config.yaml
n_layer: 12
d_model: 128
n_kv_head: 4
activation: "squared_relu"
positions: "rope"
attn_scale: 0.212
tie_embeddings: false
init_std_up: 0.0647
optimizer: "soap_variant"
beta1: 0.95
warmup_steps: 77
decay_shape: "linear"
Each number is 128 + 24 x the weight over its row's rms, rounded and kept within 0 to 255. Layers, rows and columns count from 0. The size above them is the row's rms in percent of the matrix's.

# layer 4 MLP up, 512x128, rms 0.323, rows 434-486, columns 0-63
size [121 119  42  99 102 122 107  60  94  48  31  38  29  38 134 114 106  31  27 127  90 118 114 118  89  28 117  44  90 141  99 106 103 127 115  25 102 111 120 106  95  37  98 102 102  59 115 104  99 121  48 107  27]
[[139 130 130 138 103 136 116 145 127 126 121 141 110 114 100 148 157 111 135 128 122 117  92 149 129 173 155  88 113 135  96 134 121 135  89 158 163 111  83  95 136 127 142 151 134  96 103 105 133 105 150 146 113 121  93 133 134 147 110  97 167 112 134 141]
 [157 127 142 162  73 143 139 126 158 111 130 152 113 101  94 167 108 150 123 115 143 147 150 113 134 139 126  99 194 154 139 126 116 149 134 141 150 121 130 146 102 112  85 151 128 130 140 158 144 102 107 171 129  96 125  91 117  72 107 148 146 103 124 149]
 [141 162 142 141 122 154 134  92 128 118 136 121 119 140  99 109 123 168 128 154 128 185 124 103 134 121 124 108 123  98 191 155 171 133 159 139 139 130 117 139 145 161 169  93 119 117 155 122 117 125 156 120 127 123 125  78 111 145  63 159 124 112 134 111]
 [107 107 144 174 121 129 108 147 110  90 136 107 125 176 116 152 156 139 153 145 119 112 127  59 123 135 121 114  99 108 126 120  67 157 128 142 136 109 112 126 122 155  92 128  85 114 128 114 126 149 121 100 112 162 116  94  95  88 104 109 140 110 121 175]
 [140 113 155  93 126 114 118 119 124 106 125 128 149 135 155 113 129 118 115 159 118 179  81  50  81 130 107 162  79 128 149 135 130 141 139 117 109 132 153 148 122 139 107 114  86 132 108 177 109 135 130 100 164 139 164 117 111 148 144  81 120 141 134 150]
 [154 119 165 100 129 100 155 154 104 174 127 149 143 135 158 141 138 125 166 124  96 142 101 103 118 139 122 108 120 138 159  86 143 120 115 109 144 116 142 122 129 103 132 119 138 126 142 109  96 124 122 145 120 104 170 113 123 131 128 141 155 126 138 102]
 [144 130  88 153 154 124 136  93  73 162 117 150 102 126 148 177 132 112 149 115  78 110 103 126  66 168 115 111 105 154 127 156  98 133 107 125 134 130 103 147 116 118  93 120 117 138 113 144 133 124  98  90 101  94 122 148 153 163 132 141 118 158 148 105]
 [121 109 107 153  91 109 145 162 152  87 119 118  94 120 108 155 137 155 137 188 131 170 162 121 137 135 132 112 140  89 112 151 159 134 103 133 135  92 172 199 117 175 143 111 123 105 151  72 107 130 121 113 131 137 108 115 110  97 127 132 135 115 116 121]
 [130 151 109 158 157 134 131 142  94 146 109 153  95 150 126 127 125 125 141 138 111  86 174  81 116  80 101 123 139 126 118 133 126 154 153 110 128 141 196  87 129  97  94 123 114 114 129 107 111 108 106 111 142 108 136 137 135  78 138 160 197 122 125  85]
 [150 140 116 144 122 126 127 125 150 118 130 150 159 102 134 170 111 134 161 142 107 132 165 113  81 143 183 159 131 130 137 128  92 177 135 100 106 138  99 164 154 125 142 115 112 126 147 120 129 127 129 136 111  86 121 171 139 136  96 169 132 123 115 123]
 [113 110 130 128 119 152 101 117 129 125 158 131  77 124 115  95 133 113 137 144 119 143 151 137 112 135 119 142 130  93 171 147 128 131 154 111 141 145  99 148 129 136 132 122 148 154 112 140 107 125 150 133 101 147 149 170 134 117 154 121 103 124 195 109]
 [143 136 130 169 130 149  91 183 111 124 127 134 133 139 154 129 130 174 108 149 159 150  83 109 136 148 133  79 123 101 152 120 127 107  99 133  99 142 133 163 140 129 148 149 122  91 158 118 111 141 121 148 152 136 116 148  99 144 123 122 118  99 188  94]
 [163 115 116 162 114 121 176 119 165  76 154 113 112 148 107 127 122 140 172 172 128 140  98  83 119 161 137 130 152 128  91 143 139 145 137 139 143 104 135 158 135 129 126 138 132 104 153  64 147 132 158 116 156 106 132  89 124 104  95 162 114  84 129 111]
 [136 124 115 120 152 143  98  90 141 112 132 154  75 118 145 160 142  98 100 171 107 145  68 114 105 135 104 125 126 119 116 149 144 143 107 137 138 106  71 111 185 136 122 114 138 165 138 138 148 173 133 130 143  83 145 142  96 136 145 128  89 124 180  99]
 [113 143  66 128 126  94 135 153 147 127 135 131 170 117 126 163 116 117  97 134 167 136 121 118 168 130 154 144  71 127 158 124 147 133 145  78 118 152 149 161 123 136 171  98 110 106 161 107 110 162 121 116 124 140 126 168 127 114 174 116 116 138 138 154]
 [141 142 128 145 148 119 154 111 121 146 108 137 113 137 111 145 125 150 100 118 130 124 151 155 103 130  85 137  94 156 110 191 123 156  83 141 125 122 146 129 118 178 164 170  96 180 119 105 151  99 147 128 143  95 147  84 129  76 142 150 158 129 116 115]
 [ 98 150  93 155 153 126 104  94 124 102 140 127 141 146 128 159 106 111  60 112 133 110 175 179 128 108 146 121 163 107 134 113 126 106 139  87  66 108 148 150 150 120 135 111  95 153 106  94 170 154 113 118 144 156 144 114 113 166 133 102 128 143 110  96]
 [177 162 130  92 100 129 119 108 107 144 137 164 143 107 129 137 112 136 143  85  95 115 122  68 115 148 133 135 134 119 128  81 106 119 130 149 110 121 129 163 163 148 105  99 125 152 138  87 117 118 131 119 109 155 109 153 139  91 112 144 116 135 113  84]
 [168 106 134 168 131  89 143 107 158 136 151 149 124 136 118 115 100 140 150 160 141 129  96  81 123 133 120  96 137 116 140 124 117 162 131 104 133 127 154 143 168 155 128 147 148 115 119 156 129 168 146  96 168 107  98  89 147  86 129 106 107 124 165 145]
 [145 125  90 124 139 130  98 135 196 123 111 165 135 132  86 155 105 141 114 124  95 110  81 122 113  97 141 108 140 154 129 139 121 135 118 122  93 140  95 174 120 124 130  70 135 117 126 126 129 103 124 161  83 113 121 117  95 128 152 127 100 106 124 122]
 [123 129 142 129 124  86 158 135 132 131 109 172 114 152 148 166 162  86 143 160 121 167 181 135 115 158 110 119 152 145 136 165 135 121 156  94 115  98 119  82 144 134 156 117 123 113 162 110 121 111 144 191 124 109 141 158 160  94 170 110 134 144 151 126]
 [143 124 111 132 166 138 120 114 171 106 197 101 161 142 117 119 114 131 145 146 121 125 116 129 143 141 144 130 135 126 119 128  97 133 142 100 145  88 178 146 129 163 147 137 113 162 117 180  95 112 106 163 100 126  91 152  89 144 102 110 130 120  99 139]
 [124 132 138 142 115 127 100 116  85 124 162 134 108 150 165 178 131 121 110 122 112 140  90 153 108  90 136 142  93 107 101 141 147  99 147 121 136 138 170 126 156  57 113 116 107 125 106 111 125 174  83 135 112 137  50  88 109 125 114  68 120 137 114 122]
 [131 102 129 125 143 130  95 126 118 149  72 162 107 182 126 122 156 123 139 150 124  85 120  91 105  77 118 146  66  86 141 151 162  96 140 113 153 125  93 136 156 108 120 136  89 117 168 127 106 119 146 161 133 132 153 144 150 143  96 114 128 105 115 121]
 [124 131 180 104 105 141 114 114 149 132 123 163  95 137 146 102 165 142 120 111 126 138 141 142  94 133  82 116 175 139 160 104 146 131 106 108 145 128 133 134 137 149 107 165 147  77 125 135 132 145 161 102 111  98 109  96 165 133 127 122 156 120 141  86]
 [148 155 139 102 111 129 140 165 126 133 162 101  96 140 132 167 122 106 115 121  92 123 120 141 122 146 120 121 107 109 174 124  88 145 123 164 158  96 122 148 167 175 123 172 118 131 128 106 109 133 151  93 151 167 109 140 123 108 114 133 121 118 201 123]
 [103 128 144 139 100 152 112 137 167 110 126 122 149 160  94 166  90 117 174  89 124 113 113 129 106 130 137 152 150 149 127 162 138 117 141 123 162 125 112 110 139 137 136 145 108 176 154 138 127 140 121 143 132 121  83 114  82 117  94 120 123 150 112 126]
 [176 121 115 121 126 144 144 108 124 118 140 156 105  94 102 145 153 154 108 109 128 127 125 139 121 115 152  73 118 118 137 115 136 130 161 126 155 154 144 151 153 144 139  99  79 117 180  85 106 168 115 131 160 148 115 134 109 123 113 165 171  86 137 125]
 [ 99  79 126 134 195 149 147 135 131 138 123 152 117 124 137  97  98 144 109  83 127 110 153 125 134 111 147 103 114 107 197 160 139 127 137 164 112 140 114 153 143 118 107 136 145 131 130 130 104 127 162 100 144 161 164 142 114 132 107  91 120 117 100 102]
 [127 135 105 193 102 174 130 142 119 100 138 155 109 123 131 153  91 145 126 135 111  99 162  70 143 118 132 109 105 112 112 157 116 100 111 165 153  66 149 112 141 151 156 129  78 138 144 120 167 135 124  87 160 143 149  92 106 131 134 122 136 126 121 162]
 [106 164 125 107 152 152 126 146  85 130 154 104 116 136 126 149 143 107 144 132 135 143 156 125 119 117 162 149 144 181 117 113 107 163 100 118 137 108 119 160  99 134  94 124 145 129 149 131 140 133 138 123 158 127 112 142 130 111 100  98 100 122 135 159]
 [146 103 122  96 133  96 167 101 123 143 138 156 100 147 130 173 110 150  96 120 138 144 163 122 106 137 147 111 146 158 103  69 113 143 155 112 115 102 136 119 112 135  82 135 147 179 148 107 111 197 151 109  91 136 126 154 116 100 111 123 153 118 166 151]
 [130 134 153 130 125 139  91 138 138 152 138  93 113 159 129 124 116 146 108 111 115 170 125 142  62 150 139 123 146 139 120 119 160 116 117 150 117 117 136 105 142  77 124 127 135 135 169 128 142 104 182 148 150 103 133  81 141 117  80 118 141 141 132 155]
 [125 125 115 113 124 115 134 112 128  92 167 155 105  98 145 175 121  89 110 133 120 187 115 137 148 138 146 125 112 134 176 109 136 106 105  81  85 113 126 116 119 114 114  91 124  82 158 128 146 109 112 104 139 100 110 137 122 109 105 137 126  86 149 137]
 [121 133 122 186 130 134 103 136 115 131 135 147 116 113 128 103  86 140 127  91  86 131 107  94 105 148 143 139 125 124  98 124  66 119 127 115 105 113 107 110 183 108 103 160 112 157 132 134 130 155 114  98 143 128 118 139 103  95 138 148 101 113 162 120]
 [149  84 149 133 122 109 113 115 121 145 175 122 145  88 141 131 110 170 171 191 110 117 118 111  68 117 124 127 157 115 115 142 106 134 129 109 160  83 130 134 132 120 172 120 108 125 132 135 156 155 101 106 155 148 128 104 136 119 116 170 116 118 133 127]
 [ 87 112  97 111 139 153  96 153 133  77 138 181 146 108  74 133 155 138 122 149 117 207 134 104  89 121  94 138  78 134 132 157 155 160 124 106 115 152 110 153 156 155 106 117 114 158  75 108 132 113 121  93 149 161 123 105 127  91  83 134  83 113 125 108]
 [131 180 133 155 128 107 140 156 131  87 109 144 112 140  93 182  92 160 112 124 129 129 122 132 103 121 146 152 149 113 168  96 112 115 136 116 148 164 142 127 102 117 129 141 160 122 103  59  99 145 141 190 128  88 129  79 120  77  90 106 138 134 115 105]
 [ 71 144 148 152 104 144 118  86 144 120 148 148 100 117 129  99 174 148 152 143 143 111 147  95 103 109 113  92 117 136 129 109 148 147  98 127 153 112 146 135 140 129 146 173 102 121 109 147 136  98 106 135 144 148 105 156 107  89 136  93  89 122 123 118]
 [114 105  91 108 161 126 152 141 124  82 100 138 125 143 147 134 150 143 126 165 134 151 159 134  81 148 115 149 115 140 124 131 128 139 134 120 167 110 159  90 124 149 122 166 119 133 131  80 161 123 168 104 137 147 148 122 155 116  89 115 185 115 168 124]
 [113 124 135 122  92 119  64 141 165  89 128 133 163  83 133 142 132 134 131 101 160 182 100  84 110 127 126 108 108 139 160 135 100 148 116 108  88  78  98 127 126 123 141 132  99 144 126 160 173 124 106 145 133 165 113 130  75 164 117 111 150 141 115 152]
 [116 158 163 133 166 126 144 138 122 145 160 148  92 152 103 175 127 144 136 187 111 164 127 119 122 154 120 105 115 139 127 146 123 144 101 132 138 123 108 173 121 109 136 156 174 131 160 115  97 131 120 148  99 100 126 117  94 123  74 118 129 130 169 106]
 [140 101 139 155 126 135 108 170 140 131 113 136  74 151 103 106 147 187 126 113 134 125 137 147 127 134 136 149  97 130 152 132 124 165 109  97 112  83 104 145 129 120 112 151 116 156 143 126 127 141 125 154 109 137  73  70 156  82 185 110  98 133 131  98]
 [176 177 117 151 115 135  91 126 193 118  92  79 114 120  98 108 152 105 114 155 123 132 112 115 117 130 116 112 133 128 141 123 101 157 128 145 115  98 135 150 124 113 111  74 100 160 108 111 111 108 116 130 144 137 124 137  94 121 185 106 138 116 123 110]
 [167 110 114 132 131 110 144 118 170 151 170 111 141 122 134 167 126 131 125 147 119 181 177 119 122 135 148 118 114 116 149 105 131 127 170 119 131  81 139  92 108 128 117 175 143 142 121 109 128 124 148 127 148  94 139 161 174 126 134 100 161 111 105 123]
 [138 122 152 133 139 137 156 107  99 154 134 130 131 159 150 152 153 129 160 163 117 123 151  89 125 127 130  98 146 111 105 143 126  92 122 175 158  90 120 155 100 190 124 130 132 154 134 125 100 151 124  94 137 136 135 176 104  96 114 134 118 104 115 114]
 [113 105 129 138  84 102 141 119 114  95 146 147 131 151 139 117 169 142 110 139 157 153 135 127 123  94 158 119  96  78 150 137  88  87  68 140 129  81 164 133 158 123 101 129 152 102 101 115 113 131 107 150 165 146 127 153 115 115 136 134 136 122 155 103]
 [103  88 116 155 110 124 134 113 135  92 157 146  97 153 118 117 104 159 104 159 108  86 145 121 116  97 142 143 114 150 129 136 114  83 170 121 114  80 140 158 151 156 157 129  74 125 130 120 127 127 107 134 170 101 129 105 161 166 144 142 140 141 123 173]
 [ 96 118 136 129 140 126 101 152 117 114 112 124  88 166 147 123  84 136  74 118 124 131 143 134 143 118 103 110 130 143 175  73 129 135  98 135 102  96 132 115 137 132  93 103 145 130 155 113  83 138  68 173  85 105 132 134 149 162  96 149 119 159 149 106]
 [121 142 101 138 110 137 114 105 113 127 120 137 116 153 121 105 168 120 119 164  82 140 120 122  81  71 131 215 120 152 152 151 136 110 136 159  98 127 143 116 102  97 135 104 121 121 107 150 122 151 161  88 100 120 118 101 135 121  94 105 121 118 124  89]
 [112 154 114 135 149 123  53 107 134 118 131  90  68 128 115 170 123  81 160 110 108 130 148 124 129  82 160  88 100 119 145 125 125 167 158 134  95 136 130 133 143 157 119 131 183 123 146 129  88 132 124 117  93 133 124 166 151 111 141 139 174 174 141 106]
 [106 151 140 108 148 120  94 117 155 146 143  98 156 114 108 138 112 134 152 126 164 150 128 135 151 127 167 115 140 119 157 106 196 147 148 101 125 148  64 104 105  86 159 127  86 167 146 149 136 135 102 116 128 116  75 133 117 144 103 188 120  96 159 147]
 [101 126 145 100 140 121 148  86 177 139 128 133  91  96 125 134 100 115 142 107 126 107 154 158 158 158 132  90 124 121 189 135 119 149 126 116 114 137 111 102 128 119  88 143 135 135 130  98 118 170 155 151 132  98 158  92 182 101  99 127 148 119 152 116]]
# layer 4 MLP down (transposed), 512x128, rms 0.32, rows 434-485, columns 0-63
size [105 114  45 103  96 117 111  67 102  83  38  33  28  52 114 112 110  35  32 112  91 116 107 106 101  38 103  47  95 128 102  95 103 121 107  29  95 109 119  97  95  73 102 102 104  72 120 118 102 112  41 104]
[[111 154 102  80 120 127 129 171 145 169 156 148 106 135 126  84 118 112 141 101 127 135 113 128 134 108 121 115  85 171 141 162 106 133 118  69 127 103 172 140 105 136  80 127 143 124 119 151 163 138 107 131 120 163 152 160 116 127 117 119 130 108 110 127]
 [133 115 111 119 165 172 122 169 122 101 137 127 149 177 138  89 171 136 136  92 178 114 155 126  90  74 140 157 151 136 147 110 129 127 103 125 132 124 144 121 160 125 106 135 100 148 145 160 171 152 150 113  85 132 192 136 120 133 110 139 152 122  74 131]
 [128 132 158 147 146 108 108 158 118 149 117 134 151 113  80 139 146 121 109  96 132 142 136 128 105 129 148 132 110 123 141 103 129 141 125  83 140 128 152 109 103 132 160 176 166 178 105 156  81  85 113 172 161 135 125 117 144 100 116 135 158 116 109 139]
 [124 158  91 122  93 109 103 115 121 121  95 125  81 167 127  91 141 147 137  88 117  91 105 136 125 128 137  96 113 126 132 140 110 182 116 161 133 162 142 130 105 140 151 118 109 130 108 140 129 113 102 129 135 205 126 172 118 119 160 104 113 115 151 107]
 [ 94 117 127 112 135 147 124 159  86 136 130 134 129 130 141 127 167  99  97 107 152 124 140  98 106 131 107  91 151 160 202 118 143 113 111 161 125 108 141 140 127 121 135 155 152 100 132 123 123 150 103 127  80 166  84 115 102 125 119  92 113 125 125 140]
 [142 166 152 141 135 105 159 129 134 112 149 152 105  51 105 127 123  92 132 117 120 140 127 131 137 176 100 132 183  94 115  90 151 108 119 128 173 160 100 137 107 129 152 117 102 121  86 118 142  71  82 124 140 110 149 146  92  97 133 119 135 110 124 157]
 [116  89  94 103 114 135 123 150 143 125 108 149 116 169 145 116 127 106 137  87 111 174  92  86 144 142 145 138 129 142 128 124 149 135 169 140 116 132 112 155 113 120  88 142 141 130 102 163 180  91 120 122 136 156  78 142 157 116 124 129 130 129 123 140]
 [115 145 131 108 135 103 129 115 129 160 149 120 157 123 144 144 152 117 113  95 148 118 150 123 118 100  94 125 120 127 209 111 103 125 159 120 131 165  83  77 159 126  91 150 115 121 160 131 149 175 128 119 108 145 111 134 104 133 149 140 109  77 118 133]
 [113 112 175 134 158 151 117 148 105 151 175 144 151 110 149 164 123 101 119 131 126 169 163 150 121 142 110  61 114 136 112 115 135 129 141 152 148 114  94  86  99 108 129 122 155 139  73 149 126 128 106 104 101 127 111 161  99  92 136 105 145 110  99 150]
 [148 117 108 118 131 167 122 118 114 168 183 115 150 112  62 123 120 143 109 116 143 149 146 129 103 132 116 150 140  91 117 130 102 120 129 107 106 126 124 103 113 136 134 147 100 124 125 146 141 120 117 108 131 121 116 148 121 153 122 134 127  93 188 127]
 [123  76 137 144 155  97 159  91 119 118 101  86 163 104 170 116 107 140 125 136 157 115 121 128 154 143 122 142 137 130  88 114  93 133  98 128 119 135 134 131  79 106 113  99 124  94 163 139 139 110 126 153 130 124 160 155  92 118 136 122  77  86 108 163]
 [142 139  88 126 108 129 100 167 137 168 105 132 149 107 121 133 111 152 109 149 152 108 109 100 127 160 150 156  79 171 124 112 143  95 162 135 135 108 126 121 115 138 152 145  97  99 154 102 103 108 136 105 134 125 138  96 164 109 181 140 140 134  98 109]
 [123 152 127  97 109 146 165 137 101 193 143 159 149 129  94  95 160 169 123  78 120 125 135 141 112 166 166 119 142  99 128 135 138 124 154 145 125 145 164 156 105 132  68 106 109 111 112 156 137 106 102 136 157 107 102 136 120 117 136 125 152 137 109 133]
 [123 154 126 124 122 160 164 136 152 107  87  98 132 145 146 121 148 109 138 102 151  82 190 103 155 114 139 164  80 124 127 151 100 127 122  90 102 123 133 139  87  62 132 100 128  82  88 123 155 100 111 124 135 127 113 138 115 161 174 132  84 165  72 120]
 [101 141  69  96  90  86 127 140 117 106 166 106 164 133 115 100 158 154 136  71 121 108 124 168 163  79 160 157 117 130 123  92 136 129 153 152 102 133 122 103 130 146 105 144 136 152 101  94 132 122 112 173 106 157 131 142 132 138  95 116 108 140 112 156]
 [111 145 130  99 147 117 141 154 139 165  90 107 175 100 104  72 164 158  73 161 141 104 133 167 139 135 127 181 164 154 167 142  90 141 125 123 143 139 108 126  97 130 117 157 141 120  81 158 134 109 100 209 172 131 132 171 167 170 142 152 139 181 119 145]
 [118 115 100 150 148 132 107  95 137 154 142 113 136 139  97 140 132 130 136 117 134 115 117 116 159 158 160 122 120 118 147 142 118 162 177 141 169 117 114 135 115 131 135 154 147  98  95 151 120 155 131 159 104 136 109 100 164 124 174 176 107 120 148 133]
 [131 103 155 142 134 134 160 143 116  90 100 142 120 135 146 134 126 133 109 143 133 127 132 145 107 152 130 138 121 135 179 120 181 129 101 110 109 145 104 156 101 128  81 143 116 134 120 132 152 113 162 136 147 144 114 121 128 151 126 145 167  93 164 131]
 [130 105 129 147 164 152 121 150 131 129 157 104 144 101 135  82 109 124 118 148 133 133 123 127  69 127 121 114 143 114 137 157 123 116 122  81 121 152 135  83 100 134 108 111  92  71 136 128 110 101  93 132  75  71 126 154 129 110 180 149  96 103 127  87]
 [129  92 116 154 111 158 113 123 149  92 130 129 105 110 115  80 123 116 120 118 116 119 141 121 108 120  78 139  74 115 117 133 130 125 124  99 111 179 171 129 121 152 154 101 163 162  99 118 150  86 157 153 145 171 182 132 120 116 104 151 150 116 141 122]
 [149 145 139 106 108 145 156 135 117 166 118 138 135 119 163 131 135  94 119 106 140  93 109  71 154 102 115 138 140  99 129 175 127 147 126 144 124 103 154 146 128 140  98 174 167  66  84 147 140 144 110 119 137 135 169 132 115 132 133 130 104 100 103 167]
 [152 168 112 140 132  97 153 145 159 112  99 154 135 136 115 107 123  96 103  69 103 127 131 131 139 137 150 125 117 148 138 129 100 103 134 117 130 102 118 127 101 128 135 130 148 150 108 162 139  77  37 111 129 149 161 150 154 150 130 168 171 103  80 140]
 [148 102 127 127 106 104 158  69 118 142 148 134 170 128 103 152 107 147 126 107 143 152 111 113 113 129 134 138  82 150 122 125 148 134  64 117 159 160 115 116 105  96 163 163 122 114 108 138 150 139 192 133 113 151  96 133 101 131 127  87 117  79 116 141]
 [128 141  98 136 157 123 139  96 105 145 161 127 161 124 113  85  99 108 152  90 137  95 141 116 116 144 128 133  96 105 121 126 104 136 123 159 148 148 156 118 137 129 129 136 170  92 120  94 123  98 129 125 134 123 101  69 115 140  94 135 153 107 117 154]
 [ 88 130 117  85 133 130 149 127 152 136 120 131 145 104 132 129 134  85 150  80 122 132  91  97 171 137  88 132 180 127 108 139 125 105 126  93 102 145 126 120 132 162 149 121 147 136 181 169 132 120 154  97 143 155 155 135 116 116 128 151 157 116 111 151]
 [127 141 133 127  74 120 147 111 100 158 135 115 163 142 141  57 134 133 148 149 125 118 142 104 154 106 127 104 133 156 135 147 146 150 135 137 137 111  98 183 109 146 170 149 145 133 111  87 146 137 112 159 102 117 155 138 146 112 136 109 147 116  95 101]
 [105  76 151 137 121 134 137 120 135 157 137 143 134 126 142  94 128 118 107 147 110 144 114 162 131  87 111 137 114 153  99 172 130 140 140 136 119 147 112  97 124 155 106 110 158 153 160 136 141 120  99 146 102 183 152 155  90 105 159  93 116 137 166 158]
 [139 108 127 105 127 141 111 129 137 115 148 105 184 159 130 136 121 156 108  98 103 169 151 114 165 143 126 160 114 145 145 118 120 120 141 107 121 163 117 127 156 147 145  98 157 126 122 129 146 115 172 135 102 157 103 131 143 149 148 109 113 131 143 149]
 [125 123 126 128 118 143 133  99 153 122 117  95 161 140  84 124 147  99 138 137 135 117 107 149 152 138 132 121 117  91 111 105  97 112 131 116 158 116 147 118 125 151  95 123 142 107 130 161 146 141 152 119 162 145  71 122 129 140 132 139  76 121  93 142]
 [103 120  73 118 110 117 122  94 112 119 108 126 125 150 150 126 135 108 142 134 140  62 150 124 148 103 122 138 125 112  93 127 103 147 102 168 155 140 132 144 131 111 151 128 111 136 157 110 130 126 122 154 122 102 103 142  98 100  97 135 147 161  87 173]
 [125 110  74  98 118 116 130 137 151 131 112 145 146 104 134 118 120 126 121 138 162 129  98  87 115 129 116 132 162 168 132  94 114 162 148  88 147 118  86 125 114 129 141 122 127  89 134  84 122 127 102 102 164 152 191 109 135 158 135 157 173  91 119  87]
 [138 133 102 108 160 117 113 156 123 155 111 118 152 133 128 107 109  97 128  86 163 157  94 135 127 133 112 133 122 122 156 126 133 122 122 119 138 138 111 139 121 184 130  84  78 134  72 135 113 106  99 132 136 171 111 130 126 172 126 151 105 174  67 117]
 [ 94  95  78 139  95 114 124 151 104 137 146 144 141 119 155 102 163 151 114 106 132 109 161 125 125 127 153 166 116 162 140 115 171 125 190 140  95 164 126 108 149 129 106 122 107 144 111 100 125 122 180 159 137 179 143 122 129 137 144 116 111 114 130 150]
 [110  93  80 104 135 118 135 141 102 140 134 164 130  81 112 113 170 110 154 124 144 166 156 144 164 128 144 114 162 143 130 154  88 101 130 113 121 136 112 186 138 105  79 162 105 122 136 138 151 106 141 127 152 161 144 168 107 172 151 135 117 164 151 129]
 [ 86 169 120 138 115 141 144 121  89 159 102 130 156 156 150 163 153 101  94 100 109 133 123 161 108 162 116 148 136 136 140 143 136 127 118 110 109 137 108 101 146 156 125 107 115 110 139 123  98 112 150 119 114 154 138 117 159  80 153  89 148  97 137 139]
 [ 90 116 127 131  79 176 139 139 145 159 127 142 144 128  95 158 124 111  86 157 116 114 134 136 169 104 133 109 178 156 142 111 143 143 161 117 157 133 141 116 132 124 122 134 147  94 155 122 175 123 135 152 151 109 109 139 166 135 140 119 169 143 136 166]
 [110 144 139 124 114 139 126 123  95 123  91 104 114 111 117  85 142 108 103  85 131 157 138 144 150 125 155 109 125 137 119 127 127 128 123 146 124  97  97  94 119 141 104 155 120  86 131 154 119 133 144 179 153 129  95 127 136 117 125  97 110 175 113  99]
 [ 97 142  97 122 133 129 126 136 197 109 124 115 142  98 144 156 116 143 135  88 102 125 144 150 175 106  89  99  45 166 133 151 102 115 125 118 105 140 115 136 119 179 130 166 144 126 101 137 153 119 121 121 139 129 145 127 109 143 158 122 122 112 100 124]
 [114 119 101 137 121  98 162 102 129 144 135 129 138 153  84  73 126 118  82  91 131 131 137  79 154 137 103 135 147 127  89  82 120 150 146 114 113 181 152 116 125 158 193 128 163 112 122 147 136 105 150 140 141 139 144 102 133 143 143 151 126 109 104  95]
 [120 102 160 141 101 132 128  90 150 158 124 106 137 139 111 142 187 130 129 180 139 134 117 147 134  97 158 179 148 136 142 108 123 129  96  73 134 131 119 182 106 100 167 130 145 132 137 189 149 109 120 127 126 100 149 143 112 137 164 102 129 117 105 111]
 [115 108 137 184 135 154 166 112 104 138 138 127 110 135 117 108 142 119 115  88 118 123 135 142  89 128 108 129 137 132 135 153 124 165 107 137 165 133 138 154  86 110 176 153 132 120 129 117 135 169 149 137 104 136 125 112 105 113 157 112 126 109 124  99]
 [136 172 134 129 123 159 133  94 121 120 146 153 157 134 157  66 153  88 161 123 105 127 115 123 158 183 156 136 102 101 112 136 153 168 155 111 134 160 122 155 139 125 140 169 139 116 121 107  81 102  79 158 125 117 121 106 159  89 133 156 134 125 150 134]
 [148 103  84 103 111 128 109  88 117  85 143 113 128 125 130 125  89 162 123 105 178 109 128 144 152 152 150 145 147 107  99 144 116 130 147 141 151 176 142 161 134 124 142 133 124 119 139 135 117 133  85 122  84 144 103 118 107 153 152 112 148 125 161 120]
 [126  90 140 121 149 156 177 155 179 138 115 135 141 140 142  99 137  91 114 102 179 139 110 120 144 117 114 131  96 144  95 117 129 114 156  91 135  97 132 120  76 100  94  95 115 139  90  94 175 115 189 165 107 137 120 142 118 150 177 145 112 117 117 141]
 [145 145 113  71 120 119 112 147  96  97 144 161 155 119 120 117 129 181 190 125 150 110 115 156 150 113 133 149 139 131 102  95 148 112 134 124 120 175 145 134 136 151 126 130 142 124  89 182 137 110 143 112  79 116 196  88 136 161 151 148 131 131 124 107]
 [ 96 140 122 127 121 134 118 133 151 133 118 146 111 105 163 135 136 160 164 113 103 120 102 106 135 146 171 118 131 151 160 183  77 122 103 134 140  81 150 130 132 113 125 114 151 149 181 105 189  85  73 152 112 137 132 121  96 101 102 104 130  94 161  73]
 [146 148 125 114 138 122 114 127 165 143 130 143 153 151 173 166 132 145 123 130 100 161 116  77  95 149 107 101  76 117 105 122 154 142 134 115 126 142 113 130 136  96 178 121 142 115  81 160 142 173 144 143  92 156 123 107 145 113 131 138 147 110 172 132]
 [127 129 127 128 143 113 149 158 121 103 128 122 114 139 122 147 115 162 138 123 106 112 108 104 107 113  98 118 152  87 130 117 136 105 137 119 137 170 152  79 115 116 170 101 117 152 105 199 134 190 101 101 147 153 117 120 152 133 108 122 134 131 146 151]
 [ 83 107 108 118  74 131 139 128 180 123 114 127  70 145 128 124 121 104 173 125 101 103 125 134 136  77 146 132 115 129 101 111 132 119 160  96 102 131 102 137 113 112 141 164 121 145 121 148 108 120 115 161 116 147 125 187  99 118 129 110 166 131 139 113]
 [164 163  69 151 129 160 143 156 141 165 126 124 150 134 134 115  94 125 116 100 105 166 123 103  89 128 102  78 109 163 135 125 156 144 101 155 144 146 141  89 110 111 123 106 122 127 121  68 132 159 135 118 117 184 123 167 135 132 127 129 134 150 122 169]
 [ 82 187 118 133 111 132 118 130 148 144 126 123 135 112 130 139 117 104 128 110 144  94 145 124 121  67 158 117 147 105 120 184  89 117 116 144 115 152 126 131 151 142 134 159 110 126 125 155  99 124 130 145 152  90 102 124 108 140 106 141 133 100 155 102]
 [112 130  84 110 147 140 111 165  94 148 119  94 181 135  95 130 107 151 111 117 102 129 110 147 129 131 128  70 118 111 117 109 103 133 100 157 134 137 123  69 110 117 124 130 105  74 152 162 125 141 144 162 111 134 111 119 164 126  97 132 124 129 141 143]]